config = dict(
    n_layer=8,
    d_model=256,
    n_head=4,
    n_kv_head=4,
    head_dim=64,
    d_mlp=704,
    vocab_size=2610,
    activation='swiglu',
    norm='rmsnorm',
    norm_place='pre',
    norm_eps=1e-05,
    positions='rope',
    rope_base=10000.0,
    rope_fraction=1.0,
    qk_norm=False,
    attn_scale=0.125,
    bias='none',
    tie_embeddings=False,
    parallel_block=False,
    init='normal',
    init_std_qkv=0.0251,
    init_std_o=0.0,
    init_std_up=0.0251,
    init_std_down=0.0,
    optimizer='muon_variant',
    lr=0.00834,
    lr_mult_o=1.5,
    beta1=0.95,
    lr_head=0.00541,
    warmup_steps=200,
    schedule='wsd',
    decay_fraction=0.807,
    decay_shape='linear',
    final_lr_fraction=0.0,
    batch_tokens=[16384, 32768, 65536, 131072],
    seq_len=1024,
    doc_mask=True,
    z_loss=1e-05,
    train_tokens=232700000,
    steps=4839,
    dataset='wikipedia_en',
)
Each number is 50 + 12 x the weight over its row's rms, rounded and kept within 0 to 99. Layers, rows and columns count from 0. The size before them is the row's rms in percent of the matrix's.

# layer 4 MLP up, 704x256, rms 0.107, rows 264-300, columns 192-255
095:52 49 45 64 50 58 38 72 44 54 43 51 60 48 55 37 52 48 71 53 35 53 54 60 52 57 35 64 39 53 41 50 41 41 46 44 52 70 48 60 64 42 81 62 67 71 45 52 52 50 47 58 61 50 38 51 58 48 43 29 38 27 64 49
096:60 24 62 35 35 57 38 57 92 53 42 35 25 50 46 38 53 53 37 52 53 49 35 41 50 42 65 43 56 57 51 34 47 50 65 39 65 71 52 34 60 33 48 44 33 66 69 56 48 56 75 43 57 85 36 52 40 54 26 46 67 47 31 67
103:54 49 71 40 64 68 62 48 58 45 55 28 52 66 42 70 52 56 56 44 48 50 60 46 57 73 63 57 79 51 72 62 70 45 51 53 61 58 41 41 46 27 63 67 65 54 50 37 57 70 62 40 49 74 72 38 25 74 59 46 61 60 37 51
107:47 71 53 53 35 44 44 60 53 42 33 37 60 64 44 40 48 53 38 52 66 51 38 51 60 34 55 49 53 39 38 42 56 63 43 35 44 58 54 44 61 60 45 56 52 66 56 62 58 51 29 45 68 62 54 53 48 75 38 44 46 85 52 50
103:24 55 54 52 52 43 46 85 38 50 63 41 52 50 37 45 58 42 64 65 34 61 51 41 58 57 63 55 65 43 40 45 57 44 54 55 44 29 69 41 50 65 52 54 41 50 51 50 40 45 42 51 49 40 40 55 45 27 44 70 63 55 60 70
096:66 48 55 30 54 63 47 45 53 44 61 56 47 56 68 46 49 43 41 44 43 46 54 52 47 40 57 52 54 71 40 28 49 37 64 27 60 48 52 44 51 52 53 62 61 42 39 62 45 44 62 46 49 54 45 52 49 59 54 57 44 54 69 36
115:59 47 61 48 62 49 43 44 58 43 61 48 43 50 46 76 49 47 76 40 34 20 46 72 54 80 78 44 44 53 68 59 68 38 52 49 46 33 69 56 57 52 53 53 51 66 30 48 84 29 73 54 71 58 36 32 35 61 47 56 42 40 70 44
091:41 69 68 47 52 51 53 41 30 38 52 45 52 37 41 45 56 62 59 55 56 68 53 62 40 55 36 51 57 42 41 79 50 44 42 30 66 35 50 21 65 52 36 41 66 43 62 41 39 54 39 41 44 40 25 50 62 44 63 69 52 52 24 60
106:42 41 68 26 43 52 52 48 54 66 40 60 47 55 51 31 51 45 71 51 72 41 42 55 64 33 47 70 50 71 37 60 45 70 58 37 51 46 51 54 31 45 42 45 62 65 57 48 45 62 51 53 71 56 75 46 36 39 47 69 60 32 53 83
091:52 43 75 52 69 45 56 63 45 45 47 53 61 54 44 48 37 52 70 55 74 61 68 43 53 41 67 49 52 51 37 38 52 64 51 34 84 32 51 58 49 42 41 71 54 27 47 59 50 44 41 45 55 65 41 61 51 51 62 36 61 42 53 51
105:73 41 44 51 46 48 59 62 51 64 37 51 47 48 66 28 71 31 30 27 47 50 39 65 73 47 63 47 64 54 45 62 57 47 57 68 58 58 45 73 36 59 49 44 46 53 56 49 53 48 40 58 54 48 51 58 50 50 41 40 70 64 32 34
105:27 47 65 14 56 52 44 16 50 43 25 75 35 58 46 64 38 46 55 52 61 45 62 66 42 73 67 55 57 51 46 55 20 61 46 47 61 70 22 42 78 51 30 44 47 69 42 46 57 58 53 73 59 40 48 51 54 59 26 56 37 52 53 39
102:62 51 61 47 59 46 48 53 29 49 23 45 56 71 40 71 34 61 68 69 51 45 67 33 38 38 68 40 63 36 38 70 61 67 40 80 45 52 44 57 61 62 63 50 50 58 66 62 47 55 25 55 41 34 30 55 49 45 48 47 35 64 54 49
109:58 51 50 40 46 53 57 38 48 46 58 60 59 52 55 41 38 50 28 33 59 69 59 59 48 56 43 31 54 57 47 37 62 49 63 44 75 51 23 59 52 44 39 18 64 56 54 31 64 38 68 46 47 52 63 54 48 49 59 63 51 45 55 35
099:61 49 44 49 55 34 61 63 58 69 51 67 46 69 39 59 47 57 46 24 63 53 41 61 49 44 55 60 44 58 73 44 63 28 52 49 58 60 59 37 48 35 72 39 49 67 46 44 65 38 41 66 36 37 46 75 52 41 73 67 58 58 63 40
100:45 61 46 44 43 43 55 58 49 70 59 52 72 34 36 66 50 27 43 60 55 58 58 45 54 49 43 42 49 71 37 63 27 59 60 69 33 50 59 63 54 64 44 61 26 30 33 70 64 34 55 53 47 56 42 37 66 53 36 58 35 32 39 69
103:75 56 36 54 70 47 66 50 27 58 59 60 58 53 53 47 71 53 26 55 56 46 58 56 75 36 45 31 51 26 48 54 61 37 42 37 39 44 79 49 38 37 57 39 45 58 49 47 46 42 39 45 66 47 39 32 35 57 54 54 52 46 62 58
104:68 65 72 58 44 38 48 51 38 48 50 57 53 39 53 51 53 66 52 43 53 52 42 42 44 46 48 56 23 24 50 46 44 38 50 56 60 33 36 22 34 40 68 65 52 48 45 40 43 63 39 48 58 54 55 59 47 59 51 67 59 50 51 39
096:61 42 18 42 40 47 74 54 48 65 34 48 54 33 70 53 44 57 60 37 47 40 64 62 59 44 67 58 19 45 43 58 54 48 57 54 46 52 40 68 32 31 33 47 66 51 41 41 71 47 67 44 41 57 35 56 70 21 53 30 50 55 57 74
100:67 67 41 43 58 51 67 35 43 45 41 59 57 43 51 29 49 48 21 50 54 51 35 52 53 46 60 42 27 38 54 76 69 61 48 55 37 42 65 49 68 47 40 47 62 60 52 58 42 32 51 50 59 35 70 27 48 65 40 35 53 69 29 58
095:45 49 48 79 63 30 49 40 52 32 46 37 81 66 42 64 45 45 49 53 36 50 51 35 57 61 40 69 45 37 67 58 43 49 44 37 56 54 65 47 42 54 55 73 31 45 40 51 56 43 36 33 53 69 31 62 50 48 37 48 41 44 33 47
094:46 49 32 38 55 65 62 42 50 27 37 31 45 36 45 38 55 50 33 56 55 51 23 56 44 53 55 44 71 22 57 55 43 59 55 42 37 52 47 38 52 51 51 63 54 33 53 43 52 51 35 41 66 51 25 42 24 40 48 56 70 36 83 45
099:54 59 51 58 66 44 38 50 51 53 76 61 59 31 64 39 48 61 55 57 50 61 61 47 52 39 39 58 72 34 36 34 42 56 49 51 34 57 60 60 51 52 43 66 32 39 51 51 51 45 45 34 43 54 58 35 44 56 53 60 54 58 53 55
100:70 37 43 64 44 56 37 67 15 38 48 56 42 47 50 68 38 67 81 44 61 44 41 28 50 62 57 57 35 59 72 58 51 47 58 59 41 23 56 55 46 52 39 79 54 61 42 67 66 64 40 52 48 46 72 62 46 55 58 55 54 42 53 57
095:45 45 61 33 55 45 40 54 50 58 34 57 47 20 71 53 43 68 52 55 60 64 45 51 54 54 35 56 46 41 56 46 48 24 46 46 36 50 67 51 42 46 64 43 45 51 41 43 48 50 39 40 47 35 38 60 37 59 53 43 51 67 42 57
107:38 51 62 45 48 45 52 70 37 52 48 45 40 41 35 39 47 54 42 50 65 60 47 55 26 34 45 56 45 40 66 34 65 33 66 60 62 49 43 41 40 70 53 24 50 52 58 27 56 31 31 56 51 47 69 35 76 62 59 58 52 42 42 38
106:52 78 40 43 41 50 45 52 43 52 53 39 41 68 48 78 24 46 49 49 43 32 85 37 69 52 57 55 52 30 45 44 66 58 51 53 58 56 38 43 53 64 46 57 55 45 44 46 37 39 57 57 36 68 79 67 52 55 47 55 66 49 43 41
093:48 53 32 56 47 36 51 75 29 52 24 81 59 65 43 52 60 48 58 41 48 48 20 57 72 46 59 47 64 57 39 56 57 62 41 42 56 47 54 41 37 61 39 44 48 48 61 45 48 67 43 36 49 56 74 68 30 53 40 50 56 40 33 51
104:54 45 46 39 45 70 53 58 52 53 33 60 63 59 47 54 27 50 49 26 44 43 51 62 47 46 62 26 56 56 59 59 57 37 39 58 56 60 41 33 69 45 37 59 54 40 39 64 53 51 48 43 62 61 78 42 39 39 43 47 58 55 45 67
108:60 31 61 69 46 53 45 19 56 58 67 60 35 25 60 40 51 44 63 55 53 67 51 46 42 58 57 49 49 53 47 72 49 67 48 72 60 33 33 50 34 38 61 60 39 51 46 61 53 34 56 55 59 38 71 46 48 70 63 47 53 45 63 52
100:61 35 34 44 44 41 52 45 48 44 52 36 52 55 59 34 30 66 53 70 63 39 50 77 45 44 39 60 47 53 44 27 51 29 36 43 65 56 55 55 36 38 77 55 37 56 51 49 65 56 56 36 56 35 60 45 34 43 77 57 48 68 40 49
090:54 49 49 53 45 63 53 51 37 51 51 75 54 63 38 31 46 71 52 47 42 42 48 41 40 30 53 56 38 45 68 40 74 49 56 42 62 69 25 46 44 65 59 46 47 64 43 56 61 63 86 49 42 50 73 59 50 77 68 43 48 46 37 54
096:63 49 57 30 46 68 56 64 45 42 63 54 51 64 41 57 25 69 50 70 33 65 39 44 56 31 28 42 41 56 57 47 42 50 46 50 64 39 59 41 51 58 55 41 61 41 50 65 66 62 31 54 51 55 48 32 45 51 15 47 57 35 46 39
100:52 31 59 42 40 89 64 25 56 64 58 49 62 59 54 53 55 54 47 48 57 29 43 54 37 30 32 52 39 44 50 58 48 46 53 53 66 50 73 58 70 45 47 50 33 71 51 70 64 49 71 49 44 61 51 62 55 47 55 57 23 39 71 53
104:73 59 42 52 52 17 53 60 43 60 72 54 47 41 48 58 49 48 65 38 48 47 47 51 30 42 61 33 15 66 53 57 38 46 52 54 61 45 77 40 56 53 57 48 46 50 44 67 55 37 39 50 64 69 59 69 33 45 50 61 54 38 39 48
101:46 33 72 47 64 48 49 44 59 46 58 32 60 51 52 41 51 33 58 45 44 45 56 32 63 59 60 59 59 41 65 61 53 54 57 48 36 57 34 45 50 55 26 35 46 33 31 44 35 66 55 37 36 50 19 55 44 50 49 35 63 49 64 50
106:57 54 45 40 57 50 45 65 30 49 76 32 50 60 53 37 49 38 37 56 40 53 47 63 50 41 51 35 41 50 50 62 55 36 68 58 48 55 59 56 53 48 37 43 53 39 43 28 51 57 51 62 52 30 66 49 43 65 50 39 55 73 51 46
# layer 4 MLP down (transposed), 704x256, rms 0.0358, rows 264-299, columns 192-255
098:45 49 45 61 44 47 52 45 48 62 35 55 43 44 49 39 45 57 52 26 52 65 47 37 44 26 43 51 48 47 48 70 55 45 30 45 60 61 53 44 46 61 47 42 32 47 26 32 70 46 45 51 51 56 53 60 43 50 45 55 30 41 51 51
098:55 33 52 64 82 69 37 58 51 51 35 64 69 49 25 46 35 69 52 50 52 70 34 37 49 48 36 38 58 29 62 57 65 56 63 47 50 40 53 49 39 48 43 48 44 43 44 54 63 56 57 38 57 50 67 46 53 70 28 54 64 71 44 43
101:52 33 57 42 75 74 59 63 58 71 35 43 63 63 38 50 56 64 78 52 50 65 52 28 48 46 20 44 57 62 28 47 41 58 39 54 41 50 44 69 64 52 24 68 31 46 55 74 61 57 45 45 57 63 51 52 60 59 59 46 40 51 50 42
094:62 31 49 47 47 52 50 50 61 50 49 57 37 38 37 55 49 49 45 51 30 64 31 64 26 32 73 66 40 56 53 62 70 54 42 52 51 47 59 46 42 38 46 65 54 59 51 45 60 33 45 29 38 32 47 44 81 36 42 43 48 31 45 84
101:51 50 61 41 52 54 37 51 31 43 59 52 56 42 62 57 48 52 25 29 50 51 55 47 14 45 66 47 43 60 52 59 42 50 58 50 60 48 65 41 35 56 57 36 64 45 58 49 47 41 59 81 58 68 51 58 79 48 47 40 62 40 51 58
098:41 27 78 64 51 79 60 39 65 73 42 64 64 64 37 40 59 53 55 35 51 58 62 41 67 46 47 49 61 61 68 43 49 52 60 49 25 64 48 61 41 55 55 55 84 51 46 42 60 25 29 56 42 63 53 38 50 30 30 49 42 56 53 53
110:73 50 54 62 73 42 47 45 34 22 52 55 62 57 50 58 58 52 61 63 47 33 41 65 66 50 58 51 60 40 32 36 55 36 37 30 73 24 35 28 59 62 43 45 54 48 69 48 51 61 55 60 37 37 45 45 48 47 39 49 47 56 50 44
099:51 37 22 51 64 80 42 46 40 26 57 67 24 71 83 52 57 61 56 43 53 58 28 52 57 57 70 47 29 67 53 30 57 39 56 38 55 40 62 60 44 49 48 44 51 41 47 42 49 43 53 50 51 58 66 72 29 37 54 70 54 54 33 35
101:43 49 66 47 42 74 44 58 41 45 51 53 61 60 49 40 44 39 44 47 52 61 55 60 57 39 43 65 71 51 67 63 62 45 34 49 70 43 36 52 41 49 51 31 32 53 65 56 42 49 59 55 37 46 70 48 37 28 49 57 57 32 39 45
091:59 53 52 42 45 65 45 42 40 50 45 22 68 34 32 42 49 63 61 50 48 56 60 28 49 37 50 34 81 46 53 54 65 58 64 64 40 38 72 44 55 37 30 28 56 44 65 51 42 54 52 44 41 48 66 27 58 36 51 58 41 43 44 58
103:61 55 60 48 49 44 47 35 41 61 38 59 45 52 56 28 68 66 46 35 54 41 46 63 39 41 46 66 39 45 34 57 63 40 64 48 56 50 45 63 62 38 41 46 44 53 53 57 58 41 49 69 48 47 57 35 59 63 71 42 27 54 45 46
103:58 51 69 69 71 54 57 43 40 66 48 52 57 64 68 54 50 37 55 43 39 47 63 60 38 61 36 37 44 58 59 55 44 50 44 35 51 37 72 37 39 48 49 54 42 45 42 39 44 55 68 34 30 63 32 45 44 41 29 51 22 55 64 44
099:38 59 69 54 38 36 65 51 23 45 54 48 44 49 71 57 64 18 45 61 59 55 54 68 58 35 66 62 36 42 54 67 37 66 64 46 49 57 53 39 67 46 58 37 48 53 46 44 44 42 51 53 65 32 64 42 42 54 52 42 33 64 49 54
105:42 54 52 41 53 36 37 35 25 41 57 44 60 51 43 52 31 43 59 65 45 67 55 48 57 56 68 36 46 47 70 70 25 40 56 31 37 39 42 49 49 57 41 56 48 45 39 48 45 47 57 36 56 53 46 47 67 34 23 31 56 42 60 52
095:53 60 57 49 44 38 56 55 60 50 55 41 61 39 47 62 53 64 61 69 32 62 55 58 49 27 46 56 42 60 27 47 56 50 64 76 57 39 65 62 61 60 44 57 46 44 60 49 56 28 34 49 34 42 44 49 61 70 39 46 39 71 56 62
101:70 47 43 63 39 75 69 46 65 54 67 62 39 37 29 40 43 46 47 51 34 33 35 50 63 58 73 37 48 72 40 38 27 48 45 68 72 54 68 41 30 40 52 56 52 35 32 67 70 36 46 61 43 51 48 60 41 44 41 67 46 52 56 57
104:62 52 37 36 37 47 73 61 60 30 46 53 61 54 32 42 53 57 59 58 52 58 60 58 31 43 55 42 52 75 33 52 46 43 43 57 66 47 53 68 61 60 43 72 53 54 60 40 47 36 46 46 70 52 49 23 58 33 43 60 43 21 56 38
098:49 36 23 63 49 64 46 35 52 49 47 57 34 70 32 69 53 40 49 75 68 44 52 70 62 60 56 36 39 44 45 45 49 53 63 58 38 65 60 52 39 42 58 57 39 52 72 53 54 53 42 51 59 64 63 51 58 34 55 60 63 39 39 37
099:46 25 45 52 64 49 50 50 51 38 35 27 45 71 62 39 31 22 68 46 55 60 49 51 56 71 45 48 43 64 60 51 46 48 76 50 41 65 62 52 53 37 45 37 39 42 56 48 57 35 41 49 38 36 63 46 60 47 37 74 40 40 58 51
100:52 47 34 62 43 48 48 51 55 44 32 77 36 41 49 42 66 52 54 65 49 31 38 44 30 50 56 48 39 45 59 47 62 62 50 36 44 35 57 58 52 38 34 64 66 54 74 55 55 38 44 65 54 58 42 63 31 28 43 56 38 47 49 48
099:52 77 39 34 41 53 46 43 57 60 36 62 54 57 39 28 46 43 46 43 48 33 31 77 25 45 71 53 41 38 40 59 49 33 59 50 38 29 50 44 37 14 41 47 68 35 53 52 56 50 61 70 48 56 40 32 59 58 38 37 60 79 55 49
099:46 44 39 32 45 31 53 49 44 55 42 41 42 51 58 38 45 45 41 43 42 54 41 74 79 50 56 31 43 53 49 57 42 42 64 57 71 54 54 47 47 32 50 45 39 43 41 62 64 46 37 29 78 35 53 48 63 73 60 52 49 46 40 49
101:30 50 52 72 49 48 46 51 57 51 62 55 57 43 67 44 50 64 44 34 54 32 55 42 50 45 19 56 50 56 50 50 55 46 60 33 24 39 58 68 47 39 41 56 74 46 81 57 59 51 56 73 63 41 47 59 70 35 51 50 30 46 65 37
100:53 38 84 44 59 49 61 38 66 55 40 74 35 54 49 52 63 57 44 59 46 50 39 51 66 53 84 52 44 53 62 22 56 57 62 41 45 45 53 59 40 49 38 45 46 58 52 37 46 54 52 36 70 48 42 65 50 25 70 48 57 61 39 49
098:41 35 28 47 57 71 64 53 52 27 62 38 63 69 51 72 63 52 54 66 45 39 51 58 28 42 35 55 44 47 60 48 41 38 42 46 58 55 40 43 78 63 52 45 35 32 45 49 57 54 45 55 25 69 51 36 37 45 34 50 56 47 72 39
106:38 43 64 26 40 51 54 41 58 54 39 63 57 57 37 33 74 60 34 37 31 44 40 49 46 33 44 37 59 42 66 69 48 49 54 32 58 49 34 56 66 54 47 46 53 63 42 46 69 51 53 69 48 50 51 63 36 42 48 30 44 46 57 37
106:52 38 53 44 51 45 51 44 46 44 28 38 70 55 61 36 56 64 52 60 54 55 49 38 57 32 56 43 40 64 45 42 46 68 29 27 38 68 33 63 58 51 31 40 70 63 36 39 48 50 39 45 68 67 53 44 44 52 52 33 44 46 47 39
101:72 51 76 46 33 30 30 47 60 41 62 55 48 50 60 32 51 59 46 73 44 69 56 62 49 37 59 57 60 30 56 54 57 57 25 62 48 66 55 49 61 63 45 18 46 34 49 30 44 43 63 45 35 45 57 51 36 42 42 39 58 52 65 52
102:48 43 46 65 59 55 58 42 67 34 41 11 35 57 30 38 40 51 65 42 39 69 33 35 56 45 52 50 55 50 35 51 60 54 40 47 44 47 44 65 45 30 50 66 46 63 47 62 35 77 39 35 53 55 55 26 75 48 37 60 60 42 37 34
106:54 54 47 56 45 44 50 64 51 73 49 60 61 49 55 54 28 46 33 50 61 36 52 26 15 56 47 40 56 47 35 67 45 66 53 48 34 42 30 51 35 55 54 59 38 51 65 52 28 49 42 47 59 48 58 65 64 40 47 20 65 58 37 44
095:52 44 41 59 53 42 48 57 39 62 58 44 55 56 67 51 55 41 56 42 40 53 23 59 62 39 51 62 54 34 64 56 71 56 75 60 38 45 43 45 49 54 52 32 49 29 54 26 49 54 16 46 52 41 86 59 48 50 61 50 58 45 54 57
095:47 51 40 54 55 41 66 52 42 30 50 46 65 39 56 56 43 42 52 47 45 56 41 54 61 44 45 45 50 63 50 51 48 53 77 47 45 55 70 48 58 52 41 56 50 58 78 39 43 39 49 67 55 59 50 49 44 46 55 62 50 44 42 53
102:55 24 40 43 67 59 55 56 55 55 51 44 64 54 61 47 49 51 64 61 64 45 33 56 55 83 58 46 53 42 52 58 43 32 77 51 54 50 48 32 39 42 44 32 52 50 69 36 21 54 48 37 59 44 42 38 55 46 42 65 52 44 60 45
099:49 55 33 72 50 46 66 37 32 50 59 73 69 37 60 42 53 51 53 70 45 69 41 38 54 50 52 64 53 54 51 37 42 43 47 47 48 42 71 46 36 68 42 35 45 58 58 47 43 32 54 53 42 35 44 41 33 77 51 42 53 46 43 41
096:45 52 35 42 49 61 48 49 52 34 44 38 49 49 45 45 55 53 27 46 39 72 62 50 56 38 56 33 63 41 64 57 58 82 59 33 36 42 38 82 42 42 53 49 37 62 29 62 22 57 58 41 59 62 55 55 58 45 48 64 36 33 45 37
097:53 54 47 31 50 48 34 46 49 57 42 59 65 44 34 50 51 70 46 48 35 68 41 50 35 54 57 46 52 81 49 66 47 54 68 42 50 61 53 73 41 30 31 57 62 67 47 26 59 42 58 43 67 59 64 34 39 50 48 59 22 62 40 58
# layer 4 MLP gate, 704x256, rms 0.102, rows 265-300, columns 192-255
096:86 37 54 35 47 39 57 48 60 34 73 61 59 34 58 43 59 74 44 32 48 52 23 46 44 68 40 63 59 53 48 66 36 43 58 21 58 56 45 61 52 50 32 47 48 42 71 47 40 59 51 43 43 60 39 46 64 39 67 50 42 48 50 57
108:58 47 33 30 51 33 72 45 71 33 41 49 38 62 42 64 71 28 44 59 46 44 35 39 71 56 40 52 46 87 49 44 47 57 34 46 59 37 46 54 42 56 45 43 54 40 37 68 56 53 55 42 49 35 46 64 62 54 51 74 42 63 36 51
101:47 45 33 54 40 48 46 57 66 63 68 61 54 45 73 51 66 54 36 59 58 25 74 40 43 63 44 44 51 73 53 54 85 52 44 63 43 46 38 58 58 53 50 36 65 45 38 39 48 50 62 38 36 37 59 47 74 30 51 58 64 27 66 64
102:59 20 55 26 59 37 30 50 57 48 74 44 63 42 44 50 47 50 42 55 48 62 45 63 49 79 37 60 48 58 35 48 38 30 57 57 56 46 63 41 65 60 44 56 59 59 46 51 51 49 54 54 66 45 40 58 59 38 46 57 57 51 70 49
098:43 40 52 62 44 49 35 51 75 37 50 56 52 54 57 65 60 34 51 73 55 52 52 47 55 60 43 40 35 54 70 31 58 46 52 42 57 39 52 42 40 53 55 54 65 56 56 56 20 52 45 41 39 52 63 51 74 40 65 34 55 35 58 28
113:32 50 47 47 28 41 42 46 46 68 42 71 45 52 76 61 43 59 31 17 51 53 52 30 44 39 32 79 42 69 52 65 38 67 37 32 49 54 78 74 59 61 63 63 47 42 56 47 51 52 37 22 49 49 65 55 51 60 64 42 45 63 45 57
099:43 40 47 45 40 42 45 51 25 55 69 54 37 46 45 81 51 30 59 78 51 44 57 66 31 42 48 36 46 57 37 69 44 33 45 43 46 55 52 50 43 36 45 69 42 40 60 68 29 40 41 63 37 47 77 61 51 38 61 44 47 49 47 55
104:53 56 45 51 64 46 35 50 57 33 60 54 60 50 54 52 38 40 50 92 28 41 48 66 63 55 44 56 59 52 62 63 45 70 60 64 52 43 71 71 42 48 55 18 61 65 62 71 60 80 71 37 60 51 50 50 22 45 34 35 67 44 23 39
093:54 52 43 53 41 64 33 43 60 61 30 46 43 52 58 61 60 52 60 42 48 34 40 73 61 76 35 28 54 49 45 54 48 52 66 32 70 47 38 57 53 67 47 42 34 53 37 48 67 28 41 53 49 65 52 46 60 75 60 15 47 38 36 48
111:36 35 54 60 43 16 51 49 33 30 46 34 62 49 29 43 54 50 33 56 40 70 65 45 43 40 61 47 72 42 50 41 55 43 57 55 42 39 55 42 34 52 57 71 61 45 50 47 50 52 41 36 52 49 48 45 44 73 49 50 48 45 35 32
105:49 26 52 62 46 44 36 51 47 56 70 37 44 57 43 32 43 43 75 58 54 30 58 51 42 36 58 46 43 73 59 40 50 32 43 59 47 42 48 66 59 54 57 60 63 23 49 51 35 54 35 44 67 46 39 62 51 54 63 39 42 53 67 40
099:64 50 40 43 39 45 44 70 52 45 39 58 94 55 51 40 44 50 48 58 51 61 60 57 53 60 58 50 62 43 30 58 55 46 51 31 45 59 49 31 47 36 54 57 48 41 45 58 71 55 59 40 70 47 34 39 46 50 46 44 44 38 32 42
104:31 47 58 52 51 44 54 58 52 45 72 57 54 31 45 54 56 46 33 65 57 44 49 37 48 50 62 41 49 46 53 71 41 31 57 42 47 60 82 35 62 55 57 41 55 72 56 48 50 36 81 49 57 44 44 61 62 38 33 49 77 73 50 29
100:32 46 44 53 51 52 40 71 56 53 57 48 61 45 62 41 40 46 38 62 47 58 36 40 64 53 32 65 54 41 43 47 39 47 38 56 47 53 49 52 71 48 29 56 51 53 48 50 49 53 56 64 69 67 55 37 46 63 46 69 52 26 59 46
102:49 28 51 68 50 34 43 58 56 40 34 52 41 47 55 48 57 71 40 44 48 51 56 48 44 29 55 68 66 63 66 56 33 42 62 33 71 43 58 48 17 57 30 62 33 63 48 42 43 36 66 56 68 44 48 42 37 65 27 46 55 70 52 31
099:53 52 60 55 51 56 59 52 49 63 59 47 47 60 57 51 55 34 39 38 31 63 47 50 46 41 43 50 27 49 64 72 57 61 30 50 54 60 67 69 50 45 60 60 70 63 57 55 49 22 39 29 61 56 51 22 59 48 43 65 44 32 58 33
100:70 31 38 66 64 80 56 64 45 62 46 49 79 28 47 38 33 48 43 56 66 45 51 62 61 43 40 35 40 55 61 67 81 24 56 43 53 58 50 48 44 69 51 45 55 33 51 65 44 71 47 68 57 44 39 60 41 49 43 52 45 51 63 52
096:37 40 65 53 46 45 41 52 47 57 77 65 40 35 58 40 49 36 46 47 51 40 48 40 44 34 44 67 39 45 57 50 51 70 37 51 67 61 56 46 36 84 28 45 56 38 44 56 44 29 60 43 29 43 47 27 59 63 50 52 36 47 42 31
098:39 56 40 30 59 49 43 55 41 41 44 29 22 54 66 59 76 43 53 36 60 44 55 49 40 45 43 63 32 42 38 59 45 64 42 54 48 25 63 68 53 58 40 37 43 51 46 75 47 61 36 44 46 45 47 46 37 38 34 75 57 36 44 47
098:47 50 49 49 21 54 54 55 37 74 35 64 50 36 38 48 49 35 65 58 43 31 35 50 41 66 56 33 59 65 43 56 42 53 43 23 44 54 34 50 57 66 51 22 65 50 66 74 25 54 41 42 40 38 70 32 27 46 36 28 49 69 69 40
093:49 46 59 47 47 29 56 52 60 34 46 55 71 49 51 44 67 63 44 61 43 52 47 66 60 61 61 55 62 52 83 39 39 55 58 35 45 62 68 40 37 26 34 61 40 42 41 38 51 48 47 51 42 41 34 54 49 32 60 50 46 51 65 72
098:50 40 50 40 70 52 56 68 52 48 32 51 60 60 34 36 33 22 57 52 61 39 65 51 39 44 51 38 47 70 56 44 45 48 44 41 60 36 41 54 52 46 60 54 55 75 48 39 55 50 67 43 64 37 61 67 54 30 47 64 57 50 36 76
105:35 54 62 69 60 44 58 57 43 38 50 47 52 45 35 44 64 74 54 44 35 54 47 36 53 49 18 41 65 52 55 52 42 52 17 54 74 47 38 49 49 61 29 38 63 57 67 44 67 52 56 42 14 55 44 46 50 53 52 58 72 47 58 48
101:45 51 61 39 78 53 58 63 52 59 54 52 55 32 58 66 58 61 41 54 50 53 56 47 44 49 33 32 37 68 66 47 45 69 50 56 50 44 52 38 46 43 37 46 50 51 61 60 39 54 39 58 42 57 45 48 36 51 48 21 53 53 35 46
105:58 36 35 66 51 28 63 64 40 48 45 53 46 59 59 69 59 49 62 42 41 44 41 61 56 31 53 28 50 64 58 52 50 60 60 51 61 65 49 52 55 59 39 25 74 62 59 57 63 56 53 46 57 64 62 45 52 46 53 63 46 30 46 20
106:42 48 50 66 38 46 75 57 59 45 53 47 36 51 48 42 52 82 41 53 53 45 62 40 42 53 38 60 48 53 40 45 40 58 37 68 24 66 56 36 59 60 43 42 31 44 28 35 61 41 45 58 69 36 34 35 42 46 43 46 41 37 42 67
098:47 53 52 48 32 35 47 73 56 41 52 51 63 62 53 53 44 49 48 49 41 39 26 43 54 58 55 36 57 51 27 58 33 38 63 61 69 38 51 46 59 33 55 42 62 38 45 51 77 47 44 32 45 38 59 51 24 66 50 35 53 56 43 43
108:41 45 55 52 54 46 62 55 57 57 61 64 73 45 55 61 60 56 50 54 47 34 52 66 49 24 38 44 25 41 38 51 34 47 50 63 49 67 55 59 48 67 45 70 48 51 46 57 35 49 58 46 58 59 55 61 47 45 67 73 55 39 55 49
106:53 49 42 49 65 64 51 66 43 47 64 39 53 39 56 46 42 64 71 66 67 37 43 60 45 60 50 51 52 63 54 65 48 63 47 73 94 55 49 50 49 59 34 41 46 33 38 47 39 56 56 34 75 50 53 75 67 43 48 45 70 50 48 49
103:57 47 39 34 42 48 72 41 46 31 65 35 50 51 55 49 51 63 37 47 43 38 34 33 55 64 53 44 43 43 47 42 55 41 40 42 47 40 56 64 43 54 71 47 22 47 58 68 67 63 24 49 44 46 47 48 30 50 37 71 44 55 47 53
096:55 44 60 42 89 64 65 44 63 53 56 68 51 42 50 44 54 38 48 45 73 55 62 43 56 42 65 51 65 55 32 49 56 63 41 42 58 65 48 50 49 29 50 57 54 62 50 53 66 51 97 55 51 41 43 49 60 51 46 54 38 66 34 43
100:49 47 44 47 64 44 49 53 46 46 46 43 61 27 35 59 59 67 17 44 59 42 28 54 61 52 45 46 62 48 49 43 71 50 49 61 55 61 43 20 57 37 48 50 33 58 53 51 58 40 29 64 47 33 32 42 48 64 59 59 44 47 54 53
099:40 35 54 47 46 49 52 33 54 61 64 43 42 57 54 50 63 76 40 58 63 42 36 42 42 42 45 33 49 46 46 51 62 44 62 56 59 45 34 50 53 46 48 40 36 26 53 63 51 44 41 50 74 45 36 70 58 42 56 50 46 62 60 38
105:80 34 19 44 70 56 51 46 51 46 67 59 37 72 54 38 76 47 33 43 54 47 48 53 65 41 58 58 70 27 27 33 67 39 62 47 55 27 41 52 57 41 55 36 49 42 61 64 46 50 55 28 41 67 74 54 58 66 50 41 62 47 47 54
097:34 53 52 40 41 43 48 51 25 60 57 59 40 38 36 43 73 62 40 48 40 39 47 65 57 51 39 34 61 25 56 39 59 36 65 61 56 61 60 46 47 57 57 26 40 47 42 53 50 41 65 48 52 35 60 36 53 45 48 58 65 48 37 49
101:52 39 48 55 65 34 60 46 37 56 54 52 46 36 49 57 71 47 69 50 40 66 58 66 67 54 58 55 55 62 46 54 55 63 60 62 26 33 43 39 45 49 60 60 20 29 57 35 52 53 60 70 69 40 40 40 61 66 49 34 67 48 54 49